Each number is 128 + 24 x the weight over its row's rms, rounded and kept within 0 to 255. Layers, rows and columns count from 0. Numbers have three digits each. The size before them is the row's rms in percent of the matrix's.

# layer 7 MLP up, 320x160, rms 0.274, rows 202-282, columns 80-159
103:107070139127116172144117121145157103130121105125142104112144105135137102127139109132153159180162107109090150154169111077203166121125163104118091118142161067101124172133146133132132162146097083129091108133142132140090109133130102159119132144
103:090112100109161157128157107115132113132129100123132086130051111142110146108151151176104163138128173109119139109114072162142121104121142154176178105073084099093140104121108133124127088122133127124126130107118089108096099119186112103117107096
098:122123160149110171117141099075120147146101137117152099097133126158107133111120191081142091145094101132150109159117120138132150120126185133151106093099113103115143136171105119080125161163121140104106140094098122125167145132090145132079128093
108:147134094109136118165144136148141124129117153061085158119126127085087124113175147098170067108177109181100144138156128158159120146133173136159114104130128116119122123075181134121129110164164101157134127110127168157143088124094136109130158119
091:147129151108157129097070146170146133138095120151118148114142128132140121125124117122185163137092180120152123092152139136140144129109112161130097121085119157089093126126122123089172119143120122133113116130091138112157134156136164162142145119
119:137149108084129121131176137121096121069112123125134111129154113136095135135120147137144117129118143126086102135105115131082130114177130114118120116096126111110135112161185099159136083147162140101097131188155099150172108157118083105133141092
094:150137111101126154159147105129145126108103105139126106115136093171185109149099114157107131094133139108119151151180098094155109165121134139159122097138097155131165164134142151088152147169126181113153131144107133073105141135130124129103117149
099:113097164120125163070111137104104100165143129062104136101119169136169119158129101108157128156164131147167134128137163123113156150153168160108122131123124097125143149140142092108143129128163138127132119149168138100134114170157132105121121126
093:136110132137134107076143158126114116088098113136121140129117106124087107103105074104138139135138146160185131113119125094109125093113138116074125146140168125149105137114115132125145119119114124137087122118098102103118128108132114146124124158
094:117110169123127106119114139104148142140061136099144114121103103118136153148142132153128139112099110116154152129166152144125150135158106110145114166135137141158190154152118134111141148137129120097116178154174141089138126126116145165119145139
089:151137123135103131154114092133155114172137124162116125169123082136129134170135130129107100137118062154123110102103123126109127160135165137149129169151139097142110098080135137143179120117126140101126116094109097139136136090166109180110096089
094:157137112115111114096154104134142119127115138120121135151165133119064138143120151100169139118122145114119109176155100154135157103095131149113126117152106148104137124151132159141098090145183103114115135119146142110141088156112126104124092118
098:120125067141187144161102116087154121158061086087147083144173086150135091113122118115122125098108101070113131095103105132065123140122135146121134138131094128147103122152142128123162129137119135099142124170119163103110135135145150107122096138
096:154164120157120156166159123174152121127093129115106128093129131121119065131087157143150137121132150128067145171120146135108144137095132134144132141139126155143100120140144100158160136109091108134133193155138149167159150176111111137083135131
108:155177139125139139115135157126105143125160165140117098109160128074135113109113128154132139103161101129077154167150112145140169105114098152124145110144110136125169093133124142123118140157132153125147154111103110136149091142144089133124065130
086:132122167150136146132122124115099110122158173117135138141098132119126092125151163123122140134109119138166148133144115143183158134088149148139131148137169143147133142146126137135134188130128099141117131120176141119162188145086156105080139114
097:082130117107087109130113100173138147148155188128129176134093150097119090111113127142132110115144133152107134143120110140106097129126119123170136101142186077126106131130128148134156121153110105135108130170124166098160127086128139138097156114
105:128117078133124106115112129147102108152145099129142085147108080111133110152130077142112104176131124118101084141139087136142125145131141113118142115108139158103148114180133083101153120128112093094158092097125137118139142127116081118114140097
108:172107152117136105111102117075088115106135138127111156109133127133121151126115100128083136124125097126131146104111171138117179106126117203130142141156135151177125132116125091120120094121099157085133093097092112102075131146173133115135180106
090:129162082109103116138148118119126134154122100092121116141140103145129042145167092130151112135143118156168112122109129135124109104130113096136136143150131147156125159127088119125154101122094109125113129190129115167102121087111164137080135118
100:146141138151124170141080097126132145152135109159133150107121103139136150103106118110092091160092132160123116103079114115125110123154119124129070123131168137134180143168138121066132113132154138156108110107188100117121127151090133186091118141
114:124132086138156141070147136107146131158139099101126103129106147097076150095111130132124110128115141137153154128095072118142119109090129116161151122098141138144114107118122145132111101164174133105168117166138106102140117140111111125148110125
110:130138110144129142101096112150151145139100105143139137127126144180149126114138140138136113137132071142138161130141156092123127118131112106135132161150130135126066064105142161077168141134133119134137156106118084178126120130134133153126144081
100:102130140149116147123129126131194117157142135141164120133125121179115133114099176116106105158154108102116139070139113155122128141120139123155128140155126116084082115080142116113053111102081154126133124167116116117127108132132139153146165100
092:153122108109137164118156148129128125128087134104116097142152096086139158185085120118119114092146115167129127161105092135136121122098102107125105122130145093110139119131124103107136090134111115133154140048143129126109114108106112079147101138
097:129160121113120116155122117157143137150128163137173106190128117168156122162099137117138123152120127146139075086134111151130144144104103134132112136119134107193118110132159097120159117091117111121134131121133115089137140122130111131138148144
087:135134136155133116125154085112100131144082133152109084143133135108066159129144137133146137144134116095168131175139118093150130153107147096120142150156103131137150116107130077096106149147125100142104147163089131137147112154118148107092142124
090:124094113137104061151121111102162122077139112110133109181143150117121143088146108133159117108142121153157177121118104103153169126111104171124135160108103122167123109130123132059172117125179105119110117144126163134165138141120112116146146161
094:110135135127121157160097104163057111155091162153115132153125160159089111106134108141153128101114125095163129118152104091133133099140112162141139137161151129124119098159173095167113144108170135171125142135100150128129146135112132089122076134
097:111138119144111136101110107069125144147129108144123100117102123117131093129139166100115122147131109146164161095149129106112126121124137099105155094097180087122101176158071112136111101119189148135133131152130087093149138167091158117102142095
099:126149150088138141101122121134115120101151150087125075141131107124079154093111134123098142133118112179127121141111139111100100126105162071142145127111056069165144138107100147126156103121134110143118137121164105103105123104162132058142128103
093:136097069133131144154165145167126133144095125100084142130119127136129127161102125124107104152114128123092117143163127139159108132108124128130111140113086109114100120121084148149149104085050135108126114105138102123133127168106150103126113099
093:109125128152149104164148099125114155127139090138122150120142161108097133093156159115132159166104101115134139139139147119135138124121093149119176111163100125130116135132128191107147124111110148114112117144104146056089158117106120130091121140
100:132154094147098142127170127098108147108149113112141137105122084122129142143152085146123135169150145148162162106148085111122122152150107152145131124154114138085133150125167157111097148129133080068155128122107124134129138129108114159101097109
111:136104160159131145160170169159134128153118111160099162128100139132100111110177170128149147146105132143122141139106137147141120171127129116099153168081124171146119096172162107122119142099099113131122131101135134117124092155150119159108120123
101:098122123137116126129116112164143125112140108110099124139129139106137114131100158123124109145115146170098107153094103210137111120097105128174139121085102109101135171144129143107139156106138150103113138124075122175144103132108104107080131118
091:107157156095119137147146127145163168125124101123143118119209126131113145124160140160091124136163109107120125141151116205147140111143152122143164123167076154126137133121106171091142124113115169102120088149136088144107097122133149118141128148
112:177132132113096060089155122190092110145116122074123099101139112115107107174123095128112159114113142123139165155117144104135101122113126158146113147138128102125106104117109129153153133088126111169112101111168149160139139158120155124150106116
098:163197106124115129113137145117106107106187139114156106143124129144099107118125123118159102131150116134135106147139147105128075104155094141125165163115127093169163138104145129122106088152171126166152120110088113146115156139129089142153106137
106:131123114105131130154093098193116139108160161145107176173133114095133117126107188182111118120157144110138147151111106120132094130149120101124138091100116129114119119124113126106104163130181146142118132079157131155114124135122119097146112141
094:098124125089094121148180147144138140108152122157122155109107129162105126145139117130098111112112143119132134152083127166118121097122123089146155117138081132136157127105147132091150149113071167133151149126125163093114132122105112105171182117
104:121074139109136129107101145153128125137093097166115165087130143141107157110124144159097121107160113134118091187139143164148128149129115123107098094118124115101104130102122099134177100111142106126089127157120132153120154101141111156157151147
102:139148112129112133117091127167151094097141157113129093106088122176143157113110137138126082114137116147126139125148130172060111111129125111140082151132132151121134100101155088153088098128105167130111108140080120101163151132139119140136132118
094:077120155160138123129179148141142095172125102118141099163138140085061107115130142199090112116105144136131142117097126096165142106147136173099119106154131112105142083139118093131134115123147140133093157141140133193131140106128167141109093127
109:116163137107121122186131182168109124143163127102103151082137125124152140082090156133132137153100147106087128120116139078113110105150094112158162146133171135139114122176111143136135120126171094155142109122100136142151120149116081121129131100
094:141088160150114140114138101082142124109162120142101104116136104152091126159147136109145129130086120123183154126143168125099121145149160100188130132155135112157116135146141108098131134145132108139106094131136133119120158154140134138131152109
093:095161105132112137112099130124140127114186146140097145126113128065101134099143153101135130139141154126127168150150129087150106153113083120142108118141104104189139138100139136134169102122087176121128114114131120087127120126170155154093138153
101:109158162145099165124111138081113102133122127124091118117059153177137134125121104098114137160133113146138155108153147126120101110124115105176101144142100120089124116109133155166122140098107082086104165094115120105084144152140140133166133123
088:126130175083136126119149136110130126113130115104115115151104115178135088149128160120106142133134144131129097149084098149163121107125120098125135113156155164147131134086146138164108154130145119162110119091150110107099129131108120107113187088
102:137106128128116128149137120167116111148123116128143175132103004139146130135105158159158078119112117092117097145145111161128082144111175152128106145148128111096143123136130120157124161114133160103186142141144124167095115107149112099119157140
102:087095113118091144140156141144133133151167155126082174150132176134146147146108144160107131152118096124179130106151148117104096140120150128170144106112129136125168140133126133149128116116125159087099110110106160163138089133127090144140172131
079:114129120120118155176123144129150129153149130125106104111084102137141115166122110136145122118134131115134105175140168148119126077110133142122161137141082140148176080154154148123121083157150151115105113157129101125158145150168165081153106167
102:162125119144154143155102157144107130095087155139134125136112140079141119107120068080159135086150134118144095131118126114115145174119145131149096123144182123122164148158093138147092164121121104121112124115105124152106164118163136124154121101
092:096110138105142129104118081112104095130113146144144094135177104109127115122150174118119145122139118112068107128136111131122200130165108143147113120152082093109144117061126130124166137137122138124131149122106122103122140124110094160162109110
093:164089143110128134144165110145122069155072164135128106148192149123102158140145115109125148144106119150133108128132095139204135141080116147104123126099125136136115156153127172138122151099156113118095144113102110106149163071106086132097124153
102:099103133153113126088157105158168156105171117148093102122131160135082132109135112126119102125099119103119117143149162153112140115150079139130141151133143213131121153111163093156149151142109160156185087115102138151146151138156098151174124107
089:147141148124128104136124152158089120133110115109084139127152094122149128112144107151146106098081090137151105159083151098106153116135112122104127121115120110149126092118130143107156176119118118061093141135106148141088099121128124131126068131
096:119140120108123142121157115112135097075116124101112107145118120098135106100135092175111120093148151098158152142130079093070140097106126100135121091151102119106151158155135106157113103140103133149135115099132128155126136099098136100113112120
091:162113152118095155117125148123162141158110129139097126158098100115093173151120122128183145154139152106141108128092151123160105121112124144143131103161108092150093103088186123161111112124093127108115120172118143138094113129145135167117149117
107:127138145124168173149111114150130114117131177161115154118132157113152128125098112131095115091130131177142166131142151113126154142153122141120126174104093161108107176129145128104110133147167118142096128101182138112114127118137115084110135186
094:130122106157091110105108145144140140147135134125137142171151094150129116157147132097161108129152123152094126143150114131145140111151110121143151106146131129120121179158121168132093121081164134121149114126151116145112176162136102107118121108
100:155141108147170077157111108103101114115177142120100063105147117135171126145160122144103099129159083163164147141128105145114147108094090151120080132120160123145123149119121149089146111162120098115122139119115129115143165118155178153116124099
099:142131181123136145096143126151102095148112149121096160091133130110130129198092124116140114099136178150138136141137111151131102125125138164106106089096164127105133126150126129157146151095155122117127168135174105122131132128089146156145111143
114:132113109095118158143141126140126102140151131126154162134094141129102143183120110150179139164130122116102171120122081153176134081147193087108157143104125130157117192082131128142051130118152145131121132125141108136119164128154126156148123153
093:132123107140145134126155164130192109123141131124114149141119107115167146086134078130163132138095123130051115150149149133147154130126175121156124123121169088140129100115111121141111083115149119110132149116151072072129114112167095120208159118
107:117122143094085130118098169099106154117113076103108148134148121136105172134134121134163140161107149099138144128158138140165122149129160103156094111126143120163124108108160145149137112120116110128169122124114123110130128080141115140080168158
100:098101100145120132171107062085118116113138110178116144189137151112136134135119142111072145151169109123133085109152131168146146161141122120169111123161130117104098141097169113157143122152142165101142119115158136163141106115128099126068158124
097:133120127094128107107132165161165147145142121087174140093128144127119071123160124132132168165152172139159074096123102132110142113129150101146075110104135135148120130119114115158094123144126134139094092167133175118142175121124160109129140152
102:093105149151165106081132113144091101158143146161130164101090148100158066129136149166139138100149140111135148137151123138122156146106120160113136093123120112129114136117173141078086111113141126125123081090134120083140173141193138118132152143
102:114114129100102093153140146153138134106143156102140135124116102151175131118109164161078158135130086137121117087126120142111108129083161129129108134126101133156114157094155112109098121133089122119132126157163079127118107150144117135167122119
113:098102140161173157127177145137098151119126103141120120120155147161127119113136185141102112123155120108134086161135118132139111126140121126120135097116122100094106127086092113146167133132126141107131129110117175091159128097097126170113169132
103:133155127129123169188173136143111102141096139102121085108133100105112089155145103154183137124124174117101135145116135140133148103107100129096162119130102133116127131130087058110094106185115115114104104118130126134102124173122098110110167107
100:134122107140137158126122142105078140113123085105172080194115073084102156112143119128135121156164129148105149118137139133173155097117122114154117125144113118126152180138163143117119132151085131132101104165115116106160143120093128121138128122
093:143137156133133141144136148121132109106113099142074095120075112106098126125128102155165153168109142136113118138126152158123125148147139111116178131162131127131125091152153105143156128129119141102099117148096169132150110146110144109122183139
101:147121156176124136128120121137120113128117114136152154082113160090099153115094140108131141094141112125157151141112159109163113104134082128135115126124114127106186139114131132151085163116177119121133074121140121084154090163119134119155094132
110:122134134106101128110163132119146117124129152136122117100112086116145113147137099173113133128107139175138103164125138127117136151137112145167160122170146138154164112099139098127129133102086092094149129103151133050100103092142087095133106115
108:080090173159151144121137143143086103106145123125191158071175174131105129142121149164088130125117132115143142098156132164114145155086133112100154115114128112118133126149112180146051144124110133126111132158159138139080125185112138166139120124
094:170140107093144151145157134155118115108169180139120104132137164127116105133157122103137159101088119155168178145153095102112148144127178140124111149110117080135156137136126094188134139138124087125158102110119142103139119107090119135089107146
104:178123158140139143086112116114144103130136113153103163118138100130143145112097106179137134135155142113122116124146086093119146086135136165123099130159120162093152158118129168095167108164154091114147107130117190156179109156126116145136144138
099:125116137184098070121144145109149110126183152080146102100104124125151100134164102143140112110127125130146151111154119140127095120109137119127101122106109143109114110139117096115112148133058147128098161140132133090128142142160090128148143144
100:118097099143151190130141141139151187110167166117135153110127137123141164157143113096126114133161128162129105113165150137086140114138140163152151130111149101099120103111131141109150115112144121140127123126108059105134139136121115108160117135